Each number is 128 + 24 x the weight over its row's rms, rounded and kept within 0 to 255. Layers, rows and columns count from 0. Numbers have three digits each. The size before them is the row's rms in percent of the matrix's.

# down: layer 4 MLP down (transposed), 512x128, rms 0.0898, rows 3-102, columns 64-127
# up: layer 4 MLP up, 512x128, rms 0.107, rows 4-103, columns 64-127
down3 111:156129115142148112151073103113140111140149104164121175107122093109156118159109116175123147114134164125147112114120132142134148137110166124110127134113131083138140105150120077130117133113103101
up4 088:119102098111085115117141109140173145133159136107105128111114108140121158118141125153135136147084102086145120117136120129147097117111161157122156171129133162080071145093122134134131122134096139
down4 091:114177141162123125130144159128094132124061092164136138153163123125123086125109141111087146101155162141117133122102129129128154160148090082127075105128087152164182095148112109130136146130155153
up5 102:161141120099147085098122129182136136131153138137138094084160134136104171124132107137153142140118146119142176118128097115140097098113092126176109062125119158106124135130107118121109149133122123
down5 098:111119099119151148125153099106149126107109123134111180132129172147170139143137112126157099108124122124137118130154161121076123127145139134102139156132069110161129106132138169151121151120138088
up6 097:125099128116117137111111087122134116161121105099154171172163153128098095112128105130120151103132148132137127091080102093117148105129136107118130127110194103152116115173085093151155094125133117
down6 087:102142151134156126135135107104135150106121129135138123122129127125161142099098136151141168133161144090137113174164142098142155119105154094117149122157074153119122131098173152112137155111117117
up7 110:125045144181174132116144112094139122117114176171125141128110149100136128127104136120122130077119114114091137097107132073120120148123170121135142108120130077135084142129082112124154158132110110
down7 108:166164121060091147112097119174104126124156081071160088114144080143144139091152120152121122169151160140118127132150170165087142088120066139110116136140135133143163117152145135141088125110123142
up8 102:129127170130091113150140156127138142148132132097145141146125087124106141130124086120101156127114088171139136118135147143161117156083141153132153147121160109099094149121163115107153128146129140
down8 111:143132086132136155115190126138154081157109124161158129176129148107136150187156096141160103138138144119108151131124113112147169119149122113115135139131089152128125096117102147141127142084121140
up9 102:126071166125139137100122131137144113095131142094156108097162125149130161117138094128121115131109103056115137109127132145118166139147103136141105165132132129129117090076162116149118105098112166
down9 101:083073092163172124107150098126147123157137143168169134133116128151124141135124074139119144174148118123144110145112113102145085141115137080119144161125114159126109117104103163153153150107110104
up10 087:108091120155142186127128129151117124095140098103141118085145076103160114126120191158139129090138128138076161152093089088125094123122140150131121095138131151131147104107165138137121101098121116
down10 075:157140156096138099106123116132162138126136160145150169156138165123093166114147068096107110154105109123169103116158156147135170119153113113129099150144128093116078167151120131109137134151133116
up11 098:124106093149156145128106144137111128155151129123135117139134092094165115142183143177135184125108149143096137172115151131077137100081121135142154124114144179163103105114127136067146108127105126
down11 092:144096117106124143133133134114158147096144145109181143115110142129081148071117125120109097126136106120113099090088127128145150146192142149114121138140104070106162151153142124153110143129119143
up12 090:154106158137119122143080146129118114124132160101091130153122146128139144100119104075138153116142145113132140139118121135083108059146130140105107125098122106129140096121134120135101160163150149
down12 090:144111089126160146108170119109106122114107142128155134120149149139073105155122131159160119127133151135142142126152125114164163162112133134155181121141155141106125162132119149137133103080097096
up13 103:148158101158083124142084117142098138150159120113097123121118129109149155125127133145113133137134115078131124157151110126116150137147111158139174125105134149111086100144171091095160140141172157
down13 106:088108180114195165120145122100120133137105187146132113115178133144110112101125101095122106092131151139099121113100128075133129133158144092112134147127119100133149143073130142139095112124095120
up14 108:098124162123103094151135140148168124139087120169121132132106137152125153125135117112139120132079122160140145135146118094123191124092114120107166145131198087128086106093150137099158122134153138
down14 105:155125106134112135109152107105087143154175117085122119102145145144130132121123127159089135155137139072123120128127121158144086144145124146146109143148096171128168170152121109133107139098134098
up15 105:096102135154154133127149102105114183105173158127107113136150136131165108111139142157113144092123137069123137121145108123162117135116085098168165150103130125114094076124116156102127083119117151
down15 106:120129119142121121131137170159154134141147121172120083154106113076124119104152126146058207139102099141080096098100127141093130142111121117115142105141114121106136137102104116135136103131130155
up16 114:135093119167118117116128125163136119132140110126163116122106085136117158172095126114128111117137117082089146093138115102101155150109117112120131100122203105162131106128148107127138104142118095
down16 113:101114126114166110120108199101128147128126106147121135141119162141123133140119094137126138095138106119117147150144120135124144138151132127137117129161105114107153130086136086138140099150130193
up17 095:143142178119160112175161104159103143107109110140099149195171115142122103128147137144130125113153143119137124131096116098139121088097088098145147129079139138152124122189103125112114127126090171
down17 084:103132124122136166089096094174162103145120165109127124100086129131122142134114122111120116157115092151179130117163111149114105162187151139140104137172091137129124154076128113123124143118120113
up18 091:146123135162110140160088095156116098107140125084107141167120109141117143120175095165153119097126139109076186133109162102111145118119092135127154190101110105108108100168147122131123135155121126
down18 072:177179110128147154072132153079131149125142091138166092107124135123122114157117148116126131126123163144172110087128121136143118130144149135138081065161146165132109125113138127144136101126128128
up19 103:109142103145138135129103142123124146135137166125105147125134104138117143147157107122120117129128136122140151138100162080126169106103135099115151079107196135103107092141149137097127086138111133
down19 114:145124107102117111146101131152133125146149149136144195176132114112147147121147142141164141130166099122167142124113152142132141103103149119107119109024130122123123143118138146097133121165098132
up20 108:146096193120121091123117130096134136084107170124109132149170138143078142132153093104158085121136083088134179112092109084121137119140126138116130116131134116154137067108142136145107127130166127
down20 105:139125126138140155110136149143128139137147164104146112143169128142133149140139097128139176134150084119134112139121093121097124106112155108144118129116089159134141135070185139170130133143103139
up21 102:129073123152150146167122069106136128115121132135143138113150179082158173097117105128114144098152098114155146136118148124098120141125145077127144124088119107123085133113150132136136104120146149
down21 103:159213157136113161146109133100151087127127136127123127132137142139110125115117121107091133116143123095141142147112124169096094132130107091110101095127181110103111088136127100154107081156118152
up22 100:135146157136138121091181100082137134148127136112137175149130116128095135096166110133117130113100116137135154128122097124159138104129112126129136140125126166138096129122153108111199099082139121
down22 101:141108113128164094139110116120137090157120113150128134121163147114147100163124120148122143134131120099129129153159113115138149125117097128103125125084156159123134147157089139159100125104115165
up23 106:088145092121104108120103128127093128156128105116134140142157105122131139128134101163082137152135135134139163183130139122061131132120075142163122085086134157137142071149154177123103114135156111
down23 094:144112137164147149114127154158151150140170110113130132108121143105087116100154147130155119119138112128101109097135118152167080120126164133134124126141129106184095127079087094139111158132146130
up24 094:091110087138127125096164110094154137118146132149165137118090122123116149088145107127124145104125144145122115134089104105138158120124122113120130107104118114122104115124154158113130108111160107
down24 097:156129193111116064148120143144099116138138117137092126138132156165177115157144136143127139146118146091137125140149154137118122118110123139110110162136134180107158121148121093137129114139122151
up25 112:123099116105132107118124141139120120145130154110158114124134170093158094137130159099125139117122163134130107135124149146112165063124160131143141108109186147176124122136172132078127080118142134
down25 112:095141134163091178136140124119148138146100156101137140108116128142146149151135129138117062159129104096118164116141106150168092112059102119135120137159124095127176131112117109181121142123139118
up26 099:151125138152132124103103116147132093150147163076118118133150095108147144099150061121144111149127136123129161165110131126133136099121131152137106114121120069143116113162125152151147118154088099
down26 103:091140124140128126124154137114144142108125075143131131135099144156095117156103172141131171117097165138106087105127111129113127139135119111132168133132132176134126126124096100090106140111159145
up27 096:115120135104146125144128096138156130106142135104140136142167111127178139114163081150145138106126127103170141096081142115099194098138124142122114129124128074173162096129108150148133137072153112
down27 090:153100110131145123142083162128122121151093089160100135125092167170096154098088150124132135149090148115092119175163101129161085144145099103129137119135176137113099193156150111093144141154159142
up28 089:138144061132083134123152104140123137148185140135130142157082163106151144129117144140124154116095148100136107153138095115121111098151113123166151133082105148136100152145083172151092126100137105
down28 078:102132156147171122097106159124151131120127128118123104102135081157142075125139135137159096142133133147081150122068158138165093127122147123149109079100130137109151127127144068124152168136121127
up29 105:116073100162134140125137091133113084176107162120121129142133118115166158103121157132126108140133133094105113137090148140105130134118114172130170139107141095187099120141118131133147146126139126
down29 098:138173103144119125113116114113142165100129135154118120128151124130111073073177105098147138130124133149157128108135110129139131116126122084099052136132102126145141129113156157138115081161102136
up30 107:087111142118136139136147140116073087169157162102114152180100114148096129133136099111109146137100103117126159133153136103114141128109097118106164112102168138102087160147129139120120085185140117
down30 103:158099153168097120162129113116131173113132117148099113101168117112129141125098137123140150103117093106158125110140176123098108191140169134116138133122090085185132138119089123119135148127125143
up31 098:160095104139136094156136132123138098155105135125151124133160066116136121140105107169142151126143150152154127148088092125125141148122086145130153097088156141143136119138119130121122098100097141
down31 098:114093088145176168145131132137132109116106177145119157114140130094113135138143137121124103136135106131129116134156127134126126110132119102126125126094094100144176131079165120165143126137140118
up32 096:125133167151155143126152113155165153130147110130149119158169071125147119121124095149139114104135141089110124136154106106140134084129109132153125152093120097135167064148124152109133119123122127
down32 083:140108138123088123113136129081104134146141120102123150122090196104106154142142141073115122100161130131136162134102136115117100132124105190134139119166130180115081211108126089135106137118149144
up33 107:139146158129141118141130132197115135117129099122110156140135128089105154114133130162170152117118155063126094116116149101126115142111116134160130195119132159137103113171125132133112174104100103
down33 101:090118179146092104160120136099089137114114134169127093121133134158146110136100133110121098163093126165109177145145123145134120132139133132116126101121158133118140091099114103131122078130148158
up34 111:119110125100116101131089108171111138178165135131129165151129127117126118112142124098158126115137128122145159132132139153077153093053122099171130102142157140134085111158156147126147160166138087
down34 116:104095141141119116105156135122084124118163099141136171110107137137162151114131116112109138127134139140133116084144135097130177116146152158138111093135136235122122133144120139143111134143112117
up35 101:133106098146132130131098098098163081184149123120087132105120136078144145132108135127159108091114115147157136159123136159121100169112116099182133138100143091127122114131116132112165147129129138
down35 091:140178149121162162129113112181111138097104114119113147115124118146142139122151187095110141131105142146118142116158131144106137067148138118124135138132089103103126094120125111102132140155129129
up36 082:104081137134138130151113123139093128147122136119119095098139097106137159164129147170123125067118117098140153171135091100098135129098119100134157118065137093175085107179130156133151130132120130
down36 091:099115150143122113161092115133104114107125136153116098130139103091104156165099142153134150050139103127146181147117132125086131125088118115119139109083155082159099110177109155125120127139116130
up37 100:142104136174118131075118113155180135138148102082110126122185110151112150132137136115154131093088139151187158147089091095154118117140124141123112131135137139155060100121089105130124142123116116
down37 098:121116099134096109112128114122106141119116154150081142177156161126124119124089107154074146119154130113134135103130077131222138143123124154117116106165131113147221126098109098129146134158121134
up38 087:106127168138104116070150149095164140120154105160154127060134140113120139143115143102174151103153133124122165137114110088126108087142130143126087090099104099143114107114097117131150171125139136
down38 089:135112099105145153148110127180102121114101129123112114145136096154107162111166120149111112136110134129128079143134145146163134133121125125129164147148130124131138168106140149172153107156123101
up39 099:090104122172126117166131127174109145200120167121115139112108111140115127147105125097112149081118087095136150134115121109129147136128133098128178077075137114128122129118148121093127132129109139
down39 111:125133197141126129184102129117155111129111144144130094160121096131120119129096120109132161094114081088128105126123128136154142144132121143131179130104138070165137072136115108101126122140116133
up40 083:115127111130106096107162167118193157153113101123088138114118168160129142123121137141121169143100155155150122191105115119096126104125119104120105108141135116129087109159103159110126132145140125
down40 074:143130145124159143183149091122071078156102102097079125128104119089126103173164139165133104101144099156151107073138120134137140139142099163144124155130107173128130141104188130137131105086107118
up41 098:135165156129139142155099074183152123114183157094142155145149103089143127135150142184144126104105124107102127119110144126114134124113103112192124123104116138133157129125138174128117148132096166
down41 090:146103100114123122077146156097125125111128075136133135124077120168146140094117151107165077163159154106112127117135151161147093115113101129109107119123108152128146153131132061155109150116144126
up42 072:115085145157138109160135124176130125169141151132120131134151114138152149125118140134139114080122130100156150163110128082123135090089119122110149110103142134125119095152130151113119084159114093
down42 101:113113146150135107159114108161145124126147139153117121121147104147114158107110125129148112083139108130157186138098151111125133106108123116105136100094148075149105099157114154127141096150128121
up43 110:129098137117131088149140117103163099145120109080138115152129135153135130132161118120163150111113096126137142151103101110118158125113147144147140135162141098158098065148136140106160120098107134
down43 112:133178129109113115130157147145137099131099125143132095150138143106056114125116149135126126125097126143109154123108122164143125146107142100146127127150147068119141155090165092169156148129126162
up44 102:139116090164112119136120131173100109134137117136106205111115114140117105143138115123163173161118120140131121120150136092129123115133110091106169155118163121129093135168131090079109086130086093
down44 097:087132143122158141152106138111140142136122137110109064125152128097165149121107134130132114103160139124117168157135162151121127133090097182131079115151092092149166141124147171137141131134152158
up45 107:152107124101141133141155161121133168109131101144145130135144116096116163128083150111126134098059153075111156132152148098129136114122139106127128127113148093153107079170156124096084099103163143
down45 118:098094115117110164150131149148122170105101137113111109143129112150099149145113145159129141148133185086120144127138121091164145146099142130074157109105159107147087086143102165128074117126136118
up46 098:115138140129147094144119105091134145125109168103107163156107144122093146115156119118120116130123138121116119134122115134139144105079123123106160096102123115097110108144179101060147098186128110
down46 086:148190151150120125111099142148094110157170135166132145123161130142141124118086086124155129136164115067113153100128114108097102117094143127177107147131159149160160155152123111168143140120144106
up47 115:118148126111119083140113112159134126133142134093150123158125125093115174102129148097132115099139126126137157077112122087107112135119066152109156115108137123124176099136130135149148135118135156
down47 129:138128135110125126171099132137106132136102120073098111112111132107082160096126147120137135110152109159119164099122128163142080144135136151122122086124132095160166106156125120141136132148154139
up48 111:112154135138125100128137131112073116169128163152141138150110130153159128102115124156095120114126129129095116133092134150093118134137090142134140165049131109117048152123185134108157095090143142
down48 109:115118092114192158084166123134129112114162098169142146130158125118116120142146117130135139123134120079138140166151178107130131142113128131105121140182092159098153138085135157127163112148103103
up49 101:106084154129141102135149161149126173127124151128103146105114136157103158087116118138131104116203134081139163143105139117141149124135122161131126097158130093137119106149111117150097119109157152
down49 093:169130118125132117116153108115153133115173152149104096106160146144123098121149137108085130128115179121136097075122110130120095118135133071146114120097157168107161161123110141110113192130130141
up50 099:097141153121125135116135165102106150115146134152145133081088156186133109100163132112112155102137102156124118124104095158146115097126109116131132126121121111133136123113156146154137128113130153
down50 103:166113091118118121124160101153176106119121138114116139170150089083124162118104095122129106159129176106143146124155157117148141141126147152125128130145145140120119123138119121087118137142126120
up51 096:101090109148139111134184108134108132178116145122093120202161093133093134140135140152158150112135104135131144157128111084138123114098113113138167107098127109128117127156126165110161080122116135
down51 103:096141130156151101165106122164124100129099183106064133157157075132100123115124106133156114084120105175113121108121169103137156121112117114104128129102113107146111135150129110125157125107115119
up52 073:114099153170134118155161116149118134179140149115112124150133089115142153119117133126144124102137115108133165173118101090131133106099116111139154125105141128123109104162105169126115094163120120
down52 103:126106145160122116160133105147133127140130143141124118127142089119123161122097125123147112082147105119142180151118134110127129103126118115134135106086146076158102102157097157124115091155131131
up53 092:158077121162142097143125129151134152148110135127095208145117119133140117130182162152113099090142104097111116124102132088124154096117101144114157128097094137106116129164155105105117169131130102
down53 088:129166115147133151117108149125121118093157106128127037102119105129104137125111138121154153125113130182139126095139107167158143143147161107158128146111096128116172146099073160131102113142145166
up54 109:146095117114149129137151117118112122119127140136114143132127147144112165134126109120140110093088170099124148137144126101108148109137140124144148144095186084148119079157162114135077109131177113
down54 116:074087114146145146130138134151108109138085155115140111139123109157074170120092158152128163142145206124128135131141143101141122115126154097099160136096144096135077086136116122147084113120151097
up55 098:143149122120114079167115116153177111123125135110128146123127109155127144188120105155172174118128137148098144155086127111096111088138122103133154119126143141144067132125100108117107151095092120
down55 097:127073134131163159152148127155097135157101187157129071122116096133145120121113129135089138118123159114110144093177118094108151143108121129133142152080156085132158087174124142105108111127120144
up56 099:123143138143140091127130120131149102150148157129111147119136111096115142109140103171108117082172119100090151169133133152125115117144126128173136142113137085174090098150132167134146125080135135
down56 099:140124179113133175124095135096132140109137126101116115134116085168163115158130146105169125172134130145192142087105122114126180090127122125100153093129148124076136151100123116174131129166118111
up57 096:140119124129105139143091130194135130140163132060112141093105108111130151104124140151158108139134171074158138096154077132137108133150098148158146156176150167135108106122124137123091132106128116
down57 097:115125167091134123116140141068121114149119129159119119137175146127157108147114163128105134141112102173105092132146147144068166129139118094093118085120105138124146126135144127148156154138142143
up58 101:125119159138142099131171109159097153141144138137123137131145131143137141078108105158132134127086138127141170174134174126130136104108093156120151128105115142083110111188127165156117100140118129
down58 101:124114142115142109114152147141104129139132125119165136084116131116107153111083106144142119091094127122127155166125190092098180132150137149155153157111112115098115077170130123123122109136142185
up59 103:115091157123156130098160098139162080167175139119146185126162093094136129097135118135110103082105087100117146162097123116099125107143135109188159136104122146122121132144113156145154129111127081
down59 099:056128109159142130132121116136130136145101118098085134131149118071185143107138139134132130157144124105183092111129135095138147136128134091115152104113138114137116140099129116109126126128125097
up60 105:109110125137154132116127095166157138143119120140104165143101103135136141122119131117129119084163099108121122171133096169154137149102087158163132153130152141082109094124149132094157140150137149
down60 107:165127168116110140087135116097147133139178154115124121128122164132149109108174117110152123132117138141086109115098137130117129107124159154105130134127124152131075163127089132095087138116127080
up61 113:098122140153136077137122083164085141151127136073140120131144112088109153124145111132116161119126080135132170146100130143123138092159126156146156140115135113148158100137140111112152112110103127
down61 100:122100104146140132128105106152128109144102127106132070129142124135098121107095122138109150148138127131114098173118130161125145145184161121164157107133136069175164131127098115090128130135115141
up62 092:167132114160157159141132142160108128127118154141144190127092132086119114111100140174112124125135133120122111103147090104113127107108109096130185142113145105101060136130112105071069134139111111
down62 094:088149135110139143144107098094098100149148118098091077126185132122148136150129113087159131081118129137124130130135143152138144137114145138123094106154124140148174141124142155182168110102123109
up63 098:116151125121163079126139087126124079110113150178141150144103112104106124147093112170127165116134106122121158173082129082137136134113123140133186131134115090109117107144140121142167101131181144
down63 087:073150128117128131129131133146076110123128180098119128106106125114144146152132146148161152151123140163095132104129145114116120134166118143125105115110082106128137140137119141148158125129108092
up64 093:073148142166119135133105124143108124140134126144114155125119124107186102172159087145120129119150120101103147159130159161073118107106102122122119111137141166078136132148158119145162160131137147
down64 104:177106129095127118141164150115149094133112125135180103137143124142056158126100156113135144138094144153146103093134081097173142129148157145142142136141119105143106118137113138130092102126130106
up65 098:149070133159135128112128119124187146160144084102153137130146118093142142169079129125144094126073142113140111121109102108147133126133148131152152109108128130160092159133111140142121122111118106
down65 089:096129142124128131110157106136121087139108157139171123151125159183152127103150205117149128136131128092159133123117167065122136106128131150147129139187153150129117086142097113090130129129137158
up66 106:118117123097147141123138136138156118117157156147150162135191129127072148118160089105119124089147100141107133133108090132115187127098088135140102084147149131147142089134142172108093110113106127
down66 105:155145152141108109127133132098148129144120142126109115072107155103132147188172159159139133094133142112087151161126137090094190151157145117093136147107117107119133118150123115086141146114135153
up67 105:139092130149185127144121107123159103141156169124115113133131139133130141128118133163134126095089124131158105181134080118162136156086153114124150153121123120114098122127155111102131118089130149
down67 104:139126158109135115115130112143130161128124095126093104160118154131132133132135155102155108105158097132138096176203140134096158116123122114095117121191123164151175188102100135143089122116167129
up68 106:079107096107133144155166114147131112142109144106141166134156161122140168117132110138087133101133133152129123163125096141124126154102103170133166144140130121124107110161130181102120138157171144
down68 098:149100155083123138138135137145146144115136121132156108069123137119113073110178154125109118111096112153084159114096197146144125097120133154143153101103145088109127061135167104136106125123161172
up69 097:104113126158143152126170111136122088151145106104134142162107084142138117140097140204147102094123097151129114105085111120140096125137145125123123149097131122109121145145129122142159136111122145
down69 081:104134137143156173110139117131151152129092143135142151092151170147120110134180124138120121155122144107109130086138132127179148146131082123123151121130113139175092128131118150115139105168109166
up70 107:149149134141088123118095109135138111139114135126116121105146131152115120130146096148131107124129117125143150144081110121162104120143132153138124121120146122140128095162109101141106163142109088
down70 109:138127104123140146137132132116090159141112153159086129098134115119130097146112144130141123108151108092136132100136143140164150136173138134055118097096115077131158190115133089137114138129103103
up71 089:111095127146085105136178097158154089165106141162113141113162112126150105160147158098091062145132145135100127141135117132113105103117099086147187113120154168133135129125127136048122137123123147
down71 092:152148114088150130091108103131115130111143117115134093128120131132122135086127117185160165109136115142155078138130154089133175132150149190101058105123126111131129127146163110173130096143132125
up72 123:129120113138159134110110118149126114200117188098095105131125128108167131160161157137147137121116135123114134171129126135123114107109086116139177089070132141134121117089133132102156104144111154
down72 122:121125066145168153091155102117143116111148165097141114099122145115149129109154162111132116119147116140089095138115145080132097135143101138121127120113060157130104120123148141122163166094135115
up73 103:143090099124137124125178069150141098126164147148133178109170141111162087132135110118142117156074113136090124131143129126125119145140147110122101085089168156114151159113146183127161099108118120
down73 103:103138146144113122154089161115122126091083121132114099122101108148165209105097122156113152128157127116154135136107120137139138095155099145145148149143131104135096116170127107148125155146117125
up74 113:103152155126111107133180130138115102171125154115127154185130126173141124156110096106120126136122117109100133151139122103140136126101112135144166109094086108103096092125158125110158123175148146
down74 121:127129090148153162087155098097117135122171147127156108091156113112098115129144144151154111123152135134100116086114160095120107102143115132140130143130097179116103119116140158115118180068131127
up75 125:128093133153136133135160109179165112119131138127153165091132146139116102108139152128118156057090148118135124092126156139153134103109156076178161113133160084129136117128101143116121108101115126
down75 127:132107120103163146112071140167110153148200106113147083108144125114108111129114134152113123142137164151096147125116107117099174115177077103078146117135135122146093128132136126167085115136148122
up76 111:092148113170159132146084107148150128143148103130103100181177109102128124088114084115087138142096098123124133114111149090113125097096122127132150162085169130126073098148154145103159140161132127
down76 094:121127140116116111095073142125120094129135100114125128165085144170165141148152146131110144119151137131153112111161175137171155120141115138132116155144126170119087147044124121122142125127179111
up77 101:144142133119129076155117119131143128102133096131139161114153093136083217154165087134128152131137143144119135140109134117118127113074111118104121141118169107167163082117152129104108096112185110
down77 089:154138124112184129076101157122134085146153126097142132116133163093148119096124148125118152126127113141142096117093115099136156118119162097133114127115097112149120136081113159115164159140152099
up78 105:122085117177091113119156110138134104114139172121140166158160108122129154125139147144111100083142100111106155170115152108128149106123091175164151100111155111159138111150153131128092141140150105
down78 092:162129132139130127163085125095091138144133066131138134143095129148117124113137129138139152134151159125152095079177137139170161186161142142072094139109135112096111119118133122091099096143121162
up79 094:108115098109168102124137104133169097125140141109151157135110148142128135125093118130148160139101096181109104120114116140130154104122140107121122098084112149143094135150117185110149123158150139
down79 096:104123166163107115169133147114096128147111158126092098145137129130140141136141137113068160127159127081160132142159108098135130121127144136140081178140151143115159126111171109129130115121101140
up80 112:095087118131172113149093103112150139128116108138123132116163136089136132095146139097122128134148147106111133146088123126077170112106125095124111124122153127145131151108160196146108145128124133
down80 116:165156107125126093114111157162124120172133099101127163100139120093128141120097109121117138085149130120077151120126141176070129102134124131156103119131142122163179104148091108150126093122135175
up81 110:118123124149115119148096110164081161131145135128157134164138107146125146182140117110114117104107138148141135133106181118103147137092093096103191118099147091106075126120127161100109102140098145
down81 107:090156155131136133172145156127083122136122128145109151126140109164124136165108111165103122107134136136142149138128194144118161162128150146125144125110148074121159136094099121061107100170090127
up82 091:116106138167093177093084116129139110170152173078111118139129112124136152071149085136180143125146144110179128093138133164116154125128101144111122133127141105158103104136121097130121144170115156
down82 098:162139125124144103155165123126076128120129104161162165135128120154084090173076182152101107152112155142096109156129150094141150121123169117100125130139130194105124151117104124081157097134118118
up83 111:169122096095141143162110087198139127099155118128136113112119141092149132109132121124140084133109165126155150122125150141114161138126126114094139132083140104129152151142070143136139149099133117
down83 107:104140128093107121114113133128131130119059169096157116151141136134130129109141094138127151113140147157144144146125081153145144127149142132162136175124134088155117070162154140106144113117100123
up84 092:087128145172173085133160147125179126156125164150148120152135122166107168140116132144063148078124139121121122182120108123145120120153140085118148121095090078150092122144123140127156096089114111
down84 090:140123141098100169128108114153133151091126109074124097114133114156155115119163163144169136168163170130151132143101140129135134115077089166120081150141160156094115137074137135184086186127120114
up85 109:149132114142141130155100109146106101157150169120105166184122154096164146134152109105140116143141095116150144111127126104143138114108093154123137137099143126083142106132160112125111121163128136
down85 096:114110162140139114130153160117082121116116159154148141127127092098130112220126121108110147093140156116117113131118175128125120126091109107115099113127138096144139175176096150120134093141109127
up86 097:153109103115123137123146142106078134147177150104138110123125103158165158093149114150087129149130124097107138162131152043163092070118119164110155124097118116142117122130184124120103107127114110
down86 098:144101126147137155126141130166167152113129113160159157066128143103102078141134136093169126091108133148139116067103124180100132115146141093149131122166116168144145167127075143110140129108130138
up87 101:128114113169126108139147125145114116154111166140136151137199134124146163123159123189130152116144126072120147168156137097141113090107151120133135132137128144123129137162143142138096145103136095
down87 100:137139140102113119144094145124134142152123108078133104125088138118118083133104120114151074129103145153134096109112119144141134184158103152139112118107174122144133112090120133109167085167126155
up88 076:113069137161107115165136121147137119145122150135142144140157126120143148134133126148133112084139139095146168140127096107127140093117100128114150133075121151126125112140139145136102092149108101
down88 097:118087143157119122159128107145135113132122146145114145130157114129128159129109130135156116083153108125146181143107123134129159108113105133122119114088141089150125105147125142132116093154126110
up89 093:140100098150117111123124077149072081136122149107133144169122164116154110144078132190125137152124135114156094121111143112104113170102105095125144145110153139144086143164079123131158176111139091
down89 100:120136133113136132100145166092133165127147126162150108106147104151095152110184137085120114089144150122074152151153132129181139102116144165135101086153117149082158104121177148110150095147129117
up90 106:132115191163122090127129144090106135096145124133156144159118105142149201144129121147102145124152105115124138149097176097104075118109117143111146123104122109134122123134122163126089140127175153
down90 118:128145141103133117106121164087124142112092118125103114109087125093132120144133158117128130106112159151117170141143117115149118149132169139086141118113127117116132095163158137066110138150149131
up91 099:152138145128158124095155170124118101150111150149190109170138136143134178145115117096103165088118096134116147117126100095118130127149114094141162134106101159131127110124084139122140107149145108
down91 095:106117141126098126166119124148137122088130112151130145101095105130158105111108148125151120158114109151145153128133139137127096111082148133158090095105119090108137133100188107110111128105134174
up92 112:135109139125156132122140086138119110130140183136164125123162135108120158102135107154134113096141103094109124130148100127120121086132100119170153155105152111142086124117156126153174117085135134
down92 107:110150153129125106095096136161083116134135097152118132115129090102187120154175128124145160091159098169158157129146121087096132155134132128141119122149144130087104142099154100127137142162141153
up93 106:119121133137115097127141093160108079170139129104102132091111153136153157087106139165156111104128106148121168136128171161127117108149125167144127133124132109125132095153157127114135170113108128
down93 111:135139160101107121124118145151092146162160138132117129089118138143131125096145114151117139141098131115089189105139143109145131168175139107164101150115142044118136096156125094136155141103143139
up94 104:088116162156154139144127110129094133138145151113130189135122092150114130143102135133135142117110137113120145127124089130136151130087104112179179154098151098155097105112127105088170058126135139
down94 104:128132154140138115136064150090172159121097149133142114148144128143108122149099113117130156133158126125124175130128137108100142136104110146095117124101155124171114135135150106118148109139152137
up95 085:125068119117164118141157096141157121173123147124134137149146114124125134180138145129130107085127108128150123151118117073111119113083150117148170095096118114124080131148095161136163122133110108
down95 103:118094141153176102146125133173149113125134150135089114131150112128117147137119108123145114094132121125123180120112165116118149110104148107122133103080143056149100129142082143155130098131099109
up96 104:150151124125159160156130130146108170135131175113145115137157136110140143135140144113111115125113154100140125148143151106096159105062116121108128107108162127085114119177122178129114113167144102
down96 104:146151139104098131145104082130130112125142108112119148180127102138130109131104087152143100124152117116153100147115145131155147154177112135133100142114144086142119130185102091124115130148116115
up97 110:122129137096173141087152090137165106181168175122149172127141110117145129100117094131146104102111113121149112134088101126110118100136122116184139139111129139108102115128135148141180137103121107
down97 140:105120134176133118139110163109123141099094091142069128128118122127127100139141102113135122169174125134170124127156141123127141144115150125109120130136142106146127128088112129101103120184116106
up98 106:178121096152135101123110115163091127136157127133134138112131122113112138128175161112147126100132122117151136097104120103125131071121097126139164108086140118130128117164140096115101064126160157
down98 103:105142162122087111126137123110118136148122139116126133111105145123123155117144154138133161128103109105138143108124148149114135148125159086091117119119120196144065174127098198141128158153127151
up99 097:136149158115109142097164094172136123144142108141129142118113127148109128107089160125112094102129119166142141111078096116125116144125108126161111114143157164141145079119124139098156119117162119
down99 102:143152103118157112154090147066146151116117114160107134159134141090120136142160099118181148151147097120092092144167133139149158143116120132111146152156110106139116129144147141151126133152104145
up100 096:098085151140141135123110121141095092160128166130118136135121137099160138123141096138131117122133101086112126142140130158097137091122072126101139122075120095148142137181125137160126108155134100
down100 094:168109124143133080167137120120127114121134124134112157160107143165149094103094106129111143140116098139124110113163139130158113138109137186154120094139158055158150169110121126104118120135142106
up101 098:148102182115131089131128113137147108078172107137114142121133099139120185118167106170105106112114147112112174169111098084121120086137144142127132108140137129148140075141126149142104122137160115
down101 089:112122122113136166120139099118125180174133144153088120144133142148097105145101133102128141165096083108150092089130147142129149123164106095167113109101101111094112183105146100120188127169111145
up102 087:108127130161111151096142163129127123151112152132094143116137114114152147162132148130089086122095110102115143123122068154172116080146124148171143116130108155157165146129127098123137097145095117
down102 092:165099097122156146110089106134147130142131101136147143138124133140134109131133102143198179163171142149157124139113158090099129151135111092118105118152156132099101109105113134094100147083106125
up103 106:118085122174156106139127110145121134165120138093174139141132126126121130149089100162151135146113136150159105082106110152131164129101112130178175158111137117096113125134094122126139144100149125